Weights of a small GPT-style language model, trained from scratch on English Wikipedia.
Size: 9 layers, width 192, 6 heads of 32, MLP 576 ReLU, vocabulary 1075, 3.61M parameters.
Training: a variant of Muon for these matrices, 198M tokens, 6037 steps.
Each number is 128 + 32 x the weight over its row's rms, rounded and kept within 0 to 255. Layers, rows and columns count from 0. Numbers have three digits each. The size before them is the row's rms in percent of the matrix's.

# o: layer 3 attention output (transposed), 192x192, rms 0.137, rows 90-154, columns 0-47
# v: layer 3 attention value, 192x192, rms 0.0744, rows 91-154, columns 0-47
# q: layer 3 attention query, 192x192, rms 0.0834, rows 96-159, columns 0-47
# k: layer 3 attention key, 192x192, rms 0.0848, rows 96-159, columns 0-47
o90 103:075214168122113176151146142106149071105147154136116138087173172108085044101161098129112141112130181107177074141073142066175171163162078125085161
v91 098:133139104097101161083145136145137124144128123121155153101163068095159105112092129144121188129078126099101086142148107170098118091124093130033105
o91 098:125168094095172065153110153085117113140104106113142109129121156112087133139141139137163123163128136103133212061140105092102127197073121157139130
v92 100:149092118148116116144088125143154067101156109184136142100110133135169045111087176100149096055164089079108164134164116150096127165129175173112115
o92 097:120128112128177111172102117120153218170125154118122151114164131187050149163193120100172152148090133138104152105083106123118129095129120087129135
v93 098:132100137146125175197170159188129115075124098101145121076124122097145126148098133168160110170099094102174183085088128124078094131142151149107095
o93 096:143147136104178070056076094121138158160165165127121139171093139189128157117098106096132139147172165176148085139169128139145155102143087134136133
v94 099:110116125074091099143180176202142202109147165172120091103093092146124136169152166078142117113133105138126120148133107091116120166098136169135116
o94 089:146098148123112139140142096124188087126143060104202159145149133194131109181112112132118099151100178082142128116125112148172126144161144090100136
v95 104:109173127165110095174036133115178169103213096123088152114139125114060188080135146183137147149190133198133056125194101173082155159098159131069139
o95 101:132155094058155124097230066055110116117110193135174145137106117123130113120146090103134083112114074160114165099084164080154134134137142156164103
q96 099:066098148123129123112117125145039130149104118121165143141163126141129136122178094102125120107148112123183114129034106155058091131165056124127109
k96 106:054107114135167127121100163201123114111072108162123161173112120109113138126215166101209094145158146089163114137076099147051129133098112093145136
q97 090:146081142117126140105091117137124127107099129146081093110128178094105140129143159128151151140124078040157094169094144105136146125134159108107062
k97 100:099140119132146061092109094136125097118083068173066138133114175083114170136121134109094134118097070094088093146107157134136178124125134093144069
q98 095:143096118162101139192148163169091135084128156120107162119115150115127126147122165110063101164139161095099149099157138154144158073082120175090152
k98 098:124122152143153168167128096151124132112106113111091190153116093086133126166126151099106155088169133070124103118125112108120150099109185163070145
q99 102:151139186066125137089140138111143140094083074122170121117115136097134116123127149109084145062129161179058104070160172129045079188161134183106113
k99 097:102087143084132143101109156126141146155062152099111156118130147147146080112093106158112136067152132175070155146172184135087112143127134142131112
q100 103:094109195134126157147021085113157116122135133139110123148154162165141120153153194162163112157154141117117126091068051132108147079092130184107129
k100 098:072105159127142156172073128132157113121133168102165132129113111176122152141128158161130118149136159123115112131097078095131119102068161176096047
q101 105:109137131087133204073122104144104146089097121074165152118115091160167173122121079173138159148125181127086167122124098116118122133112100144160175
k101 101:146168113082116255067158094130106115124108177151156143124143102125124151138153201119127156136157117132090100129155096141086135133113087156181172
q102 099:147117121118070106163144144117118094131117067218158184124109126123156202135121085117137124119157139138126126143097178097117108076118189140076102
k102 106:126154122123081099213141123089121124121064107198160123159126153110084167189146130163138115093151142134136146141101143079065134071099138113130116
q103 098:108128093111145111088121082118176136139134137103161154136096163137158108140094135141164109123077163169067138097115148188129168132147129123189075
k103 104:174115075106130180085114114090167156177146198120100102134089112214119097117082132086177105103117170152151118152137158101120156129141107100196063
q104 103:108134189066159074039146067148120105134102160123170148128118123078198122134080156104138137136122102136109134192113155132121116126130137096160098
k104 099:121148135073129076110153056146152108157170110157150174150136167116187139149087107094086148178112103144118146166161122140068111104123098128153094
q105 101:095094150132130111194125112189028105077042157150108139147130132128113131161151130177115077165143082161129122103166155085094095196154195115108115
k105 096:068107117122169076142144114251069079132095111139089098114130146136100168150163147141156134128119121150126085138186104121133115170165138125143132
q106 100:124139150123171132124157134119123160138107101093152119084122099126141113094179069142127067120158179131115136116131105130135155079087136159125141
k106 100:108172115141108164184118158102145136129143082108148158106144119089152093140129109102071097127167118158042183123136140135134170088069073164114113
q107 097:160103072151157152174121168067098117157150116116106101132123142113089124183135112153124190101089092149168143136150159148114153110153156080127141
k107 104:134042098142080140112101109124144128080150145113158129089092116077167171148163157137136150114109102122167122153148160145137131101150175141120090
q108 094:157186114100089155143182136108175162113118121112145115205114128112136113142153116119088144132121141070155117140123057084062149121143125167061165
k108 098:111147098102144152141201136154067085161173094139163185129147115103143071156204130132164182146177115115155122141112135195144116110137160169167062
q109 094:156135120132147167073166114080121079089143178153192099145152109065141101084159066118119165110145075091141104142135162129193131099187148106081190
k109 095:071147145152152133117118075064124125113217096133114125158205165104118120105135064089081097116117050098138059165130106116122085145154121144099185
q110 103:091098202147079129117129179109133131143151066155085146138097130154062109128125128146124169117160128137107110096158129156095168151161137118112072
k110 110:112102150166088180100131103083149115158093101133132143081103098155137134119166114133179109132150085129096096113146089166082108183119162155103086
q111 091:072149128178101090138166152196058102157150125148090124171134133068120109164155155105180148131137189113147108102174111088103141127186100062112107
k111 090:155151098112159108186147132172091063157162168103202108179117172088166083177161108117130188159103107153134146129098127176101069163178144105129116
q112 093:084081123142140117161141112161167123146120102139060119120109169141106121092149145053156165094067110100170119133107130137157091113131147084145168
k112 105:109153126102173154136156161115126108101056153165126100156121086087156158094110118123088148100128099131162104142148222109161135157096117134114110
q113 102:075083158124128189094094147102154071122155096129131127160143121146081191123078181112104097145121132159197115147150132139070130137196177115133148
k113 106:152167139173119129185150121075083078135177063126154176141105130143119151105082106085163135101162180118149122099125127118127098151122160090148185
q114 109:104128108141096099125120137179118087153122137077080136137134169142118123114079132177124120174157118138124139157145180131131131143160131158095197
k114 108:100159153103114074142074165191130155136103112077048095180131121167109187160111126159117126138148138085120117100144192152116139127147142158099138
q115 101:108142134141112140090128136174162150084139123137162176071147137110060175157093129097099122177177167112053139162073100168129128109123122072132197
k115 093:128140167116104191090187107105162127060141088148115172110150056098111181121161101130163130103155103102110100183130135079095103073110108106127186
q116 103:169137135100134160077139048148120074202156160123135171076176128158143133175128092109104133129099070085116119163117111097105168026125136117180131
k116 103:129126146090170103111127094169108114114120148110123119090134129087103156158193162145075184148140165095133080165089082134117215043150137182115119
q117 104:104103131125187152167119118053155157132095145197099163150120157123130096092151120186120127114145143102095188105166140090134133096112108064105124
k117 101:114127164159140107147126081129137189118082133185175091134119173122083101137091115144112126116120135105106188149147156164132181087109151123124093
q118 104:102091131111088173074125139132141093134130165185136130088128131102077084154140191144114099135113141100078135101139086124068139121136134116121088
k118 109:115173149119103146119099201113149111137112089158130106141103152126078104105147118193110152104137133100102121148186111124095123103182093115143106
q119 106:162148152063071107140104156110078076106149127087141157103138125155142147179161102141073125108159115134111092082124103145143109170156119081148126
k119 103:129148142109104103087127147089098086123147058128161096117136199172155113143115094083099184180137170129103080130083119106102140140162166113133150
q120 108:085107103106125111114127162103088199148139133102156153129189063155117147090097114129181122091103184106104167118130105170150051096175094099078165
k120 103:122110161135089091125117135102122139090123105122157142163173119147134185093126127144150114163101161091156155169140098123124076133145098112059152
q121 099:163109168130102112147088135149090145073104146126083180123141150110126062121152143169110113077173149142077109124070103153152107137073151063126141
k121 104:074112129166095156142082093095129125103104099140125132114171130172186038093146175189088155115106075137118056144105118117157148165132150104113118
q122 095:105142064199148120040169097139085166179128100108171148131166130122136176166112134176167115140107175080146120068119093096084142111167183137172149
k122 088:188145114185172081095130105137147128125136139160157136202163113095167153155136124143153113113123156134131120081093117143092203134168138083161149
q123 090:083099104144170086148128178143093148128135154120118160114149061107090089132109127143123171121130104085155149112152161159105063142118195135126128
k123 099:117074169149156067177135152192160132146102132140123096154123172147099110087094117188126100137112133100131130106136085163121120099135164148106138
q124 094:150111094128148083115069142140133177171145150161074122144203106172156127118066113098117141096156128094056137160121126150082108069090109112108052
k124 095:120139128118119125124072114084072135118102124090112100143103134143187165123118177137105178177136136084152117138138104139112165059102163112147069
q125 098:178160134128112069114099142164154154150062089073075130179147213148135115122158111113099114116143133124115150124100143191126093180100118127163074
k125 106:157086155097118119051076114162133129171088134140084155149172163109136081115148170124115095111150121132104200215096143187129162169087115131208173
q126 098:146078101174122118142179139095108125091150158105143168184136114125125141146152126131132089175086118080152134130136143097113130212138102136073105
k126 102:115078092100143141121179120129105083127133164145200170158167079122088121105079129133170142172106178093149157149100146145151144190149071124132118
q127 105:125104114133128175097074134113111149138106083088070079102144124145216114104184127172106115089120154147127129134131134147159175161113207153131120
k127 106:130112091152119141080081119143106136152116078129120086065163111176175104096168162140114133134118145131099108106184137182110152091097162139103104
v96 098:164118133123125109094156150116150107122173153131178053099087138139130178123111181163130143125161175136120079103096150128170104153141135152120162
o96 098:159145088111122120110097171164126108147109142151088150121139134189147086086120116089111124126113102112132149149131067124095157084150115126134080
v97 097:086149153097129136067163141061112097096108090140135121130098190158162157118136131118105165088090102131181165116070132046077154123194077114135092
o97 099:148104139221087108176068119139210143125106133116118126134153109117083134139122130122098124152147116175098158174197109162193127123064171156116124
v98 102:118089160104110126106161192106114095167144156173119101136115165127144092130176108095133168143064103095191130080099197086138165112062071107093120
o98 100:105172144142120113085133138057115130130102123089166151115151092168121146173083152128132106097197156169095113115090102172146125129147122131161134
v99 095:121192157088142139190094178161171144099173095116096141135164103099111103137130158112091176074147109158177114137141121152122158143096146135145088
o99 098:101127163117111162130171104120130108141090149147185170118148115220104163079113128095169089115145157105102131084109171091140137126090150138119108
v100 107:084161117158117146128162160137096179089109127129162084118100170086094122117135179115116071126103150118141184107129182124081133113118149134111107
o100 110:167076113113119093122138067135164077151116143135097153112141093138143175164125129109136238138144129160188113171119091115158146131129114106119127
v101 105:152086070154138105176169088151091168107081175124089145128105128155139086166161089143112147193146176146134149132139163155202139192117122092100099
o101 105:125140111129090170070107151088192100133187121144162152125130153093168149079117107095123164116076135088121042151083085094101138095129128143142150
v102 100:183090097168116131102228121153128165142058112104127133097107145080122094173118102139126139140043096032147164102119099149116153119163118162095119
o102 107:113171192092133144165076092103132092119175160156145115154149080188111122114082172131096141096160145226135122127119155104131081079054135132162157
v103 099:085131157114172148134082133123140199073122171082132134125151172184129156111169133082116106173115097111184125110085159161162156146126125087177106
o103 100:167152173119036137078157136132110101177143051152149141099109149092101099154150166168118165117160143115035115105128081154086136115129172144128110
v104 096:154108145091161128127100166172142129114086118069123119118158127128057101118116124142154146151128111153073109168165110197127115139111109102150082
o104 102:067118174124097212146175082150151127165112124177102152086132123111097102141147127141134102119130149102200113073118098093101153159155146160095105
v105 106:072160135185126149148139080161130097157144099095091102114083164134176117167150171161117196150145116171075146122158176127129112145100151089140129
o105 109:158109120104073197089136174079151110102146113129132201147133138096077162120116104111159062101136171099134141125079062112107147139050052149131111
v106 101:119134125172135153152103120077191140119069110125166100081087100111123137177179133157105123122170159154129145154131134124148127143103179114089148
o106 101:111193141045088173149081156148097116143169121130101138176107119155134132125086139071125134132108117140157072095138153097088086125129034133178098
v107 094:118097101140134102133146137079066171177156163147128134161165103090122151028147109111087131111140092140133152126149117135092150101205122166167117
o107 096:108163132123107144135101113151196136102116179095136122124130066145138098189125120134169148166116190139095174097139085132132093112121163100103154
v108 102:178107132196121123171142074081147125131137096127121104078102112147088157092113121149173133175116074099101115134086146088204102114150109143109179
o108 099:085164104110155118111127201177115159129145108127146139132127125090176129171134137116124187083099175129080149106132127131079116089147135097148089
v109 098:137127161134110053113161162105054168085094202185138163111097131184150094061189141086117141124092163089112104119099128178116147127091095073092152
o109 103:134134116153137162109133061181202178182145091142098089129115097086097188151125098151183135143129051165116174194156147108106153115108151169160107
v110 096:101095099129097121122148147130130138120130128110097124068112132151179109117115110111111121152121108172124110188138083172134115145183144195177166
o110 094:085099122109169149134061148145102097141127116192147119149137145115065135132151132136120171125122109114181144058136154049101137144112108112129118
v111 100:102116088109032105136147115174130157142117175101136133158125096111080125100166072139106145146090164126085160081129198197119106146115165142107181
o111 102:193135117134134101197105113108139120151135138152109147110102139161142133135103121133158147147176087101152104168141078106084150072163087153138067
v112 095:163119106091057122096142094153119153090140146132105148119163133105072148126123112160132113097185136179165074152130120162103103090021132118122103
o112 104:091114164128173167166133124125186071123170158112173127114138119136135141166157101125144154147074080052123125095121123069149144125175159108157078
v113 090:145125162117153100168129128141131125056153152170084093099153122121100107175168137115135103156148084151138153141116133067123118190123134127118095
o113 092:092133146074081161104122151090136113190133090069143156182143128171209121128074123175135185109185111119149150120073124149138130056133150183143103
v114 098:166155143170141147142111089109112121145128119118134148139155111146170157107125171073144173153073113103077148124093091162096119093096060084143112
o114 101:036094074111126116115125130174107137082115154170116111117077120113125086175167092189107119088152105155135113170179140125161131163151151190112138
v115 102:189096085078094104069108147123095104129172167136094153145131161118138096049168116125145185100128083066156080150177105124103169111138175044079147
o115 107:109081179136139171115100146172183156149118140104162125112105101177106102145139135129101088119163181165073188078118121084107123150116108198194099
v116 101:092171103145141130095106086134113159141109174098073118141095165121147138089197168078113182143125133056123151155147063109161112103150135146149136
o116 104:159129150115097170093182157088144107126135120192196169085133074141081084163120131157134078110130155200098173136116176090092114203118085123124134
v117 098:163138095126114128093149122129159124163148144135194087207186134154093154144171129135086118144101162105107132161142155104127141142133114131095124
o117 105:166142137087181151119149109148103167120104137158124115078113129156093081100121153127127135111174138167141150123151072179123111153085132153180126
v118 095:192127105098140144132126090079067188105119109147134107129129130155105155144151105103135137105127145130130160106095112173144066093146140144113105
o118 096:099148143118064067105137152173196120147147137116145113097096122108141097091115148151160093138111128092126063156111123074147193177136075145128133
v119 104:107149092173128148117124088107152145138112140129142155142115136124150117130122114091111167123141172146111109130161158071102171100166166136126146
o119 109:144169177092114151145155110131110093090089145129075170141122136128059108131115142143119084148164128143144132119112077167136085158070057142126096
v120 099:129142120169086126120114083112126111114086139185121037134144159094090139051167135161123113155168103114098103127081203130175126158092136160113152
o120 098:172174091105105103166157206154126178160111117063158165133083119187119099190140085104116123084120132142128159124172071134070108042151122114179114
v121 101:135092138108159138118098122121098129130132173115109113123032133145121114115169125054140139171159147134088105102219103083130061153074123130036136
o121 104:151124099138124104135202109120120149091146131109156138165200128111113123139083142156124138162125131078116138153081110172121167120161145144200156
v122 114:141129109153138181160105100138147131117160135143099166112124183094131150204146154112107104129152095145176099110135139149169126182146102111105139
o122 110:112146125166181067102088163090136116146048124162185076147142094106189131103119117156132162120127179138063152101160177142099140071083138141123118
v123 103:115158071157140143074095106119192151179096159162101136105097150123192132089193098174132140178183167090124172101124156130065097125152135150175092
o123 100:140136156108134121145152074123136112106195050075127128115104104120082138153082104094131157126155072136170103132163104147133146108097118144130159
v124 095:102121135122155126111119124139109111179158187171081102164176139122128128116166103094103116131154148136109164102205121163123111147121111186157078
o124 097:129140102132081091153191133090147154081105130058134140148147099097140112146111136170160110143136082088164100145057092152167111118125106095075208
v125 092:179121129095168109085072110119173113175150146097145149105079176114106139121121136136137186145086190104141105096147106102161080117171097092131134
o125 098:123128147156116140116147141113122143098185133112149133102194099143122033132111143169111082157156104104093107175153116151091174144141150103147184
v126 103:130098054119211125112152132179099169134141095177137160156084163085191093128131183138050134191114106151080115104165155102146119166148115097145099
o126 105:148142130111071136104093120066160113159073110134125094113127119080117071138155079115129172066153132125156129138144172122107160109090124153155149
v127 100:157095075090155111116076146138157143124100150068142133157124121138124120107159164141146080206164132143069107109131143150116114155118110154112137
o127 100:121149128144134132135169096164143137120182132148106146099148132125132118142120158125114150083127161082182123133119067128105149126141112091083112
q128 108:073165116104110210075181125123095173115139078119160132186079113148130128156103124119098133077113163123131099064128114154159080213054115121086119
k128 102:153131101077128174122131129145141151077118108078083113177143134122171093094088119103142108158140126160137141133146111164113119161145098101124133
q129 102:053153170096125190093110103142175107164116151112139123123091075193100120119123148186130069112088137130184126144142161142126150140106123167125154
k129 106:097117134135159173138105064118190128135121159152114107159142069170122082114112128094103071147134142116156134088165161146100088139092148153125173
q130 099:113142083129146203126106119121140126110125095171173147156086080139097120150105114143118081175104149169097205082216133155156121123209082193137104
k130 104:117139089096168238109111129172102133121133110153168097081136156139121118157115143148118151132126154109118192094139131144144118161114114172102147
q131 110:127105168144123120198130222095097094141132125154128158111085121129073116148161166166060115111112139095135104108133137133127147154106107138140032
k131 116:117097141115124096132082121073149151186127153129158163072107156089047146173160164129121120101174102140145137144053104082091177125074115134116043
q132 102:119102099094135126136148151132150181147083061096158122052096148174125088098109068158156160068129208143132122142195152158117118139142154113156147
k132 100:147123116078093127089106132116180174095111136114153137149108126121159065082162143117102145167150161156118199114122125171126115157130131138136160
q133 109:151189063078122121099089152073144120200092059098149122168079116164101110137174134148171075153159130105192121153106078133108134066085139119115115
k133 099:169130107168115120132129105140120121154140104125139186084188132123132115144134122126127104160149109101136096133094031192140112085058072222170126
q134 095:057103135126148134145082158097052094113130083115098078159099111076063127116134138150156161101171138162141160113123186131136159096170149141117098
k134 099:089087150133121160127049197130152104104050181144080036133064115113106168156088129169168130121143101111131129134157147182121080122098122110130067
q135 107:144126167184138133117124089101148133120131067192128108042107092153101142104082089067167152192097055138146107137160106078141104121090198041101071
k135 109:130133126129128149117109082106185133116093076199152155054125156149084138101099120118114175143189129151103148157167175132163159116080170110061108
q136 102:139138141098161052129143096170143131116099139084054182147123128129092142139142147103120144163119061142137139139131174188069103116108156122124123
k136 098:160149203121154190142139098230105157114109134085108171104148142084146147154102162120080138140150064113116105207128083136159115107141137198102111
q137 102:138143126087129143141092112106161115138124124185102075190080174093181100115157078101103144137150172164141166137141155119086103143126166136171126
k137 108:096095119151153097128081124224151104094158199126121077110127106105113108151146118089147198116133127135150157189148157115165101134122118136160140
q138 103:164118071126174124137108064134120159111083099133133156169140147137160141136180086082179149133094151068152104143160141118141144207123080097161127
k138 102:125101067127174130140149063152105147133086093164138160149117174152125157130157119127144101146103098085160151123146138148093152161094169098153099
q139 101:184147118095146080099148152128141164090158100142154122131108142123129117153142138169072164150098105149158108104179155197128183138171160098177096
k139 101:183135117089136157144126174123144140119103173187128132101116084099183152128177115164086125166142081122151153129134147104100160085157100079126130
q140 104:152088150146058090118108108130121092161082050113154130120173106164154149136108117053127095182130120119117041136069116124147090175147103169095086
k140 099:120156124139081088124122181165160120166111118095045150128148153111138144144138062147042150197150100088100162183143142129089116133126104104072180
q141 104:146188104112128191211182172178100131107137110140157179113131109115185170120084127079136130106099156138092088181130149103141072058145090050131079
k141 105:099142125134099123182185150117175152213145130148164156170090065083097114096187185107156136123113145131165149118119203112052132134168117101162184
q142 093:187074126156152106137171158194139099103116132129065110107117148090101118154133189097130146155105132038202144136102100134137151167144134095118171
k142 094:148111086181136108100132185201111113093162111105125128122154127088076168140170168107109128095115096070134095134167147092166196123071141105144205
q143 104:167178188103088194118126121071081096133113105167090112139113107089139158158086095132147137156158129079127154138174144104133108159115123154097147
k143 097:144146082105117102105172111105112119133051116133121147105133145113142174182131069092089118092179160092140148123078162101149163094084138153162153
q144 091:161114108118083111108191171120110184106109106084150184115129179102117104084153176154132085140084146140092105158050151151097126096120127087165122
k144 089:128201180140074096096137162135159156144086092184137176131097171132090117173152133137089079160147114098138104136119151120058067114193110147139155
q145 105:121105102182122112069157157138106205103105133127156139128162132125143203086127200121122134131108127090161126144049142106108129116126130090142127
k145 104:071056105143168128100073096098091158120210106189164149126159105097140143107198155114133079106130143104120125128084168140193095050121162163120136
q146 108:080125164093087161159109172105138123110077132080135138165185135152197115138142134148141166125164145166098163179170118068147103142128091139105153
k146 104:112136150054173123158150141085166161151107112141142089158148141145124148093133076144079151120170165114128119166097142112153175172060132121076169
q147 104:150126175122073159116137179147135117129150173078098108117121032166090129140109142102153151202096154114118126170173125129112166135098118085111148
k147 093:112133106078097156176087124151131126100160179141110164156129117113120131060135147098161118156182120078094132113126133127160157140170130168090101
q148 112:186135126146113144129106111146148136140149063071103086125099141119102169156127120111137133131136153144126106123119177152115128139130097133167155
k148 110:148096142145075140146159169108061185198151207072102117161116081118111189155109192166115099099136108176062118130146122138143124141098112171168146
q149 104:130150130108162149128188110141138131106119168117090188126135133158032185118102144120135092120162165106047176109123207135116119109172152101121127
k149 107:130143127112174066146169114182114118108098131113150137161149075155054183125131092049187097203175102131111147125156142085074145107185098148138181
q150 103:117171146112110148111128169120100151048155129192129161102105143100180082112131165095134153139135154130100207136115134114118151134151126093118076
k150 097:065137119166145142114116148125146123114075100072161117125198121092148103139112128131086125082182159153081098101122164070112172164158115081119093
q151 100:153103139137097159151143165105101152134243134167097095132119148131086223112099140049131148168066116131176170171152139145139104127149174132114153
k151 106:172107147163179109172124117118106152164128116105155099141166120123079157066092164126112109079165125124163168122166219126132119156078178086143146
q152 097:088121096152133152124089155063151165067089082112081157129176151104183139136128149134143095096147152124051137150086121184139163150101124126106120
k152 105:097104149168091152065081153061093196114100149108082161145183101119175158122192137143155155112137136122083149138140077190146111159116111161140096
q153 109:121142118107201103088129100123119146117106123130134077114092151147157112165071108157107117071127070077187148176105121099166106102098123151119075
k153 111:095172126124129189117129082107176113165152130131182162127122158162148129081089147136115117143150118105070143125117130146097134117115055133161104
q154 113:134132187104135146130076102138106081155156074182108093139143098138086139133160173081176207116150129195197120107049137093133158153092139135135098
k154 098:160138134155105132099140099150112061124114135218092160147076159162164154155146181104061200108147124095148129135137110167119185148081099132153106
q155 094:078126177099079107110160140150134094165125175173140131139109142128135183156070135113155123123163150127121118148098104087109144035159104091124106
k155 095:096109124122164131130149117155187107127118114154144091179126096120177089099136157150174119172115130201142076098109087121086124162170213114106102
q156 087:162071168119122081127198173164037115100128141088094085100085155095125092125170110107178134071141149142175145140111141108113113170135157155145196
k156 085:093126137174165113070095191226129081112114121070117098133100166103152110113137136102124072060154117132143132149150142146111113184113115127162139
q157 106:126148138116114151206128093109136136088137128135132156110142082169166114161170082128143085180135162126179083119072112090155147102106139173120178
k157 101:127107127164144120158112125128184106114152125062153146117130064101127099124140133169154072119095143204167189134113115127200105101114182121068186
q158 106:123106191097128180068107117097153142103128062148114120083151148158177093103173101099116093166082152152161082160100121180131101127098116116122126
k158 103:123120158085146191053152140129150127094105088121171151078149115132148065113178141164066129150101166146122081180131120164132096134120116121104130
q159 099:113146099135126147153110152115134125213167135157121109137138126149084117087156100156149075162119112130134107090088044118117170119127100117175123
k159 096:160161055140120147081173110127149171097103103100133141101144136215092114138123196135181108120142167160171152133088123136155122134085143119130090
v128 096:117143124168171199100178134100117188118103164123084174137081153174151129168180074106209116143144097118153175111101124094177119151190142155098113
o128 090:168075138125099118095085146129105086111115081122138090124119107133120224135119158125110131058152190177115108148128122155117083115133104092141106
v129 098:136111114103160117128194093104119145135097192118121159142146149102078132143174142139065147054109159111150143056103138125116139164098148136103089
o129 091:106159103135154096169090154104182137134175084126115129161106113163178123082088125174137161168154101107102140176166104137115153116049139143154204
v130 098:098101117143126073152164165100163142167151119154064124119124161135106152165079109134050171066128155136134094104135107136113146192154139113119117
o130 089:173098165071125161117132127141141128123117091161123141142162185099142109149113123114136116173122183149133141198174143102141152081078179190126100
v131 093:165134158123104133142167132099130133117112133118181077112125111108128117079106139110104142089153139156166135080166116178119162137097094164110122
o131 090:128131114192127095130107143192130119127188115136057135100116123101097178120169107179128133093101143091118143178096130085103157162139118122110094
v132 094:147123070127106202102117111122137130182132144147084152101170100123143079161125105096130120126088066133129153125144148104137144101053164100012127
o132 090:112106145120143127209116116098114181153151119136140136099096127167090148116165165189138105156149142105165151123162152135156096122169098151196123
v133 089:072095118124105097112093106101139126106129109148196165123116159227134113129109133118161112083128152147154167188087162106172136142182122132174140
o133 084:101181144137157153158172110123126185129094084134086140102100157133102205168100193116171144125089142105103112112184109178096117117092128093013149
v134 095:103140132094118135166150119199179129133112160181118179147186137127127137090125192123113155098151104179133181092149144142139153109151131091158099
o134 091:114145147150169095134136137117138169167144097149107152116062139167118076110149092129152123190082146150103137150132069098112104142096119142122150
v135 096:158145169115040112102114130129140081045110079092131135094133148177107113146109104099139095084102115141163147212076105122133163162122167155109132
o135 096:136170129114129110159117162136114170154154136117100080140121064128089127113170201129124154181130109149104120095177116107092139107155134078172166
v136 102:098112085130107151122101070106064142149165121110188209133148110160142161049130067177097121095115129122112132149135072103106151076186117149114148
o136 100:141125102123095087099135102164213088103109115095083109120144167115158124194136099126115185099148118083153192155104191118159127188107128153133118
v137 098:144107138111149124192042123116114169124184079157067174188127143152102110187150111153140116084120077148162133116151138142087125143096156165126142
o137 095:141108083102116191135122152170087118162070141180204134099174106086169113076107136136172111115141170121155098111145124148160077116169109119159154
v138 097:109102128095128175165071123161183145184105167146163079114108139154100111141143127149122091134083190120187078159096067187150102153125098133198091
o138 095:185141141136116094133179113115166098122121113081119152131153120077098209151084088126158135098154062144179163117174156047104054122142113099085114
v139 101:132089103166129134169095157130135174117110048116142140148091159107125122132115164125123152119180166123130094146132152164195170042180115077119077
o139 097:152100106072134124096184057157153072171133163154117149104142129125058080157104116171122101073098112106108150153148143134107070221083120163093170
v140 096:111144169161150139095165135115105151069184127178093123140112132092195143093110108170121080121161164097134174096088155122121122116146168121180138
o140 095:166140094103070147104133137095096147089108119057165091098118148111077107165172135050103112163094104142163043180159063152122099165149084142127096
v141 089:136094154137097143088154107057156142106118096168148084151109102134158126152136106088138171142164081075078163098143138084115147150122111102115127
o141 087:095109151142110118162118152135164107131126125146132086090198166062115108142118182186129113131111162105141058159179124129119127108121142133094126
v142 087:109103068111137073096136094037062097165150066124155135115203132149144207189120107173100127108113123143077135116155143155090098140202137219137158
o142 079:126086135157105195142158176194171104103067180189080098132105117132123088105090145089154171055126152131147122127148140117175097123086135101026113
v143 094:136106143120167118119155120153183070153158140114092127119140154206152160144117164120116135135151104219104122165136135133075115120176095139110135
o143 091:078163158106113170129041117146124159077104175165143169104152163109119146046102077118168153126111190074122165104134097150111141133129154102129139
v144 099:123126155161149174150116071086133162101192137112140108108134085140081190138187120136091107156087153154163110133149096186125239126143115156126143
o144 099:157151089099102093140157176199126146154084105119198061102085207140134086134084153144166143074139132110068150084100139070102099180064138113100075
v145 090:166137164112102086151145158120155171091141122122102150086176132167165169042112084132139197105073054145153129122165123137145120154134067079128178
o145 092:074134114112150124157104134161163147134105174149104125153050129144087137162089146124135077199144198116141094148086148042140146120135110179123093
v146 095:118132191182091148075150124120099157135183099159136126152097114173062139116095099092149137154163130158140126187155179131183148169125137133090117
o146 097:074170104097135061153145190145105176108140103115130132137172184067124114122118123126130108139082119035172087081143164091140097116124126102106128
v147 098:116088099068127190100103124140133106091108118151120135066126158116163111124074153126153154140094156140067100120227122113043152166109139175134157
o147 094:130148117158046115175140130149156141203134124088101114201144208135087124123201110141114110085169105054135139129075096137130157044107127135106099
v148 099:147139165189137087143139136074071157126157140134141100141157099144133136111075115155096170140188141168140101137120146096154182134075153207151112
o148 097:097159113115153185056126082135131150177070059145145124133168115110123104094164173113161084156097139101130146084153152183116127166181167142074052
v149 104:095158154160111119134135156093082188127195107140059129176161145179049185116105099160095170138133120166103106125126112095156115086120148121059129
o149 103:169153148106157160085145130192146170095061115146163122149149156103155062109153114116144116130138204110149173076140119133117150143135122118173095
v150 090:176126150154189150143152118098117107132139124210126151075192081098111167153085143125140103132150165105123119118163067093124118162139115158152075
o150 088:110175093073104117095102124134199159178106120046081132137076150196118163107188096107183117129138099140141152075165166118122176105085113144143141
v151 088:077099153129083155115133171111183112106157093120134108115126141073128175090126125146131148134064158172112164118108149178082069116117137082171140
o151 093:191146091116118094167135129100110125133069156156150173156110116140112125216165144042151089127165145079147153068136142095112198127112064118097130
v152 098:138101115146164127178097121139114177119113154125068127144125106133131074173165107179099158167122114112121113103101129099071084125125119116202143
o152 097:170154135151142118149162104089133055132099130166165147075127154145128062083089145139122050127133150122145123157137166163153163149145172153088137
v153 095:155121144096097100125046104167118107130108116097106084211141123112101160146237113135167123148116128172181170060151129149098132110124126126189114
o153 094:147126101147123162107166169101159086175171135114156179089156121115119150098090149188137103092148155096072130124084147076166167168105135145083121
v154 094:099133121134148168097088177103165147097165125162166119077138171122142126193107108161125104124084156146177165088147154115114167097180076168073127
o154 090:117112134128147093176160132155099151141064170107033140165084098114114160101167191107153121138118077108062082172150126126170132131121179071154126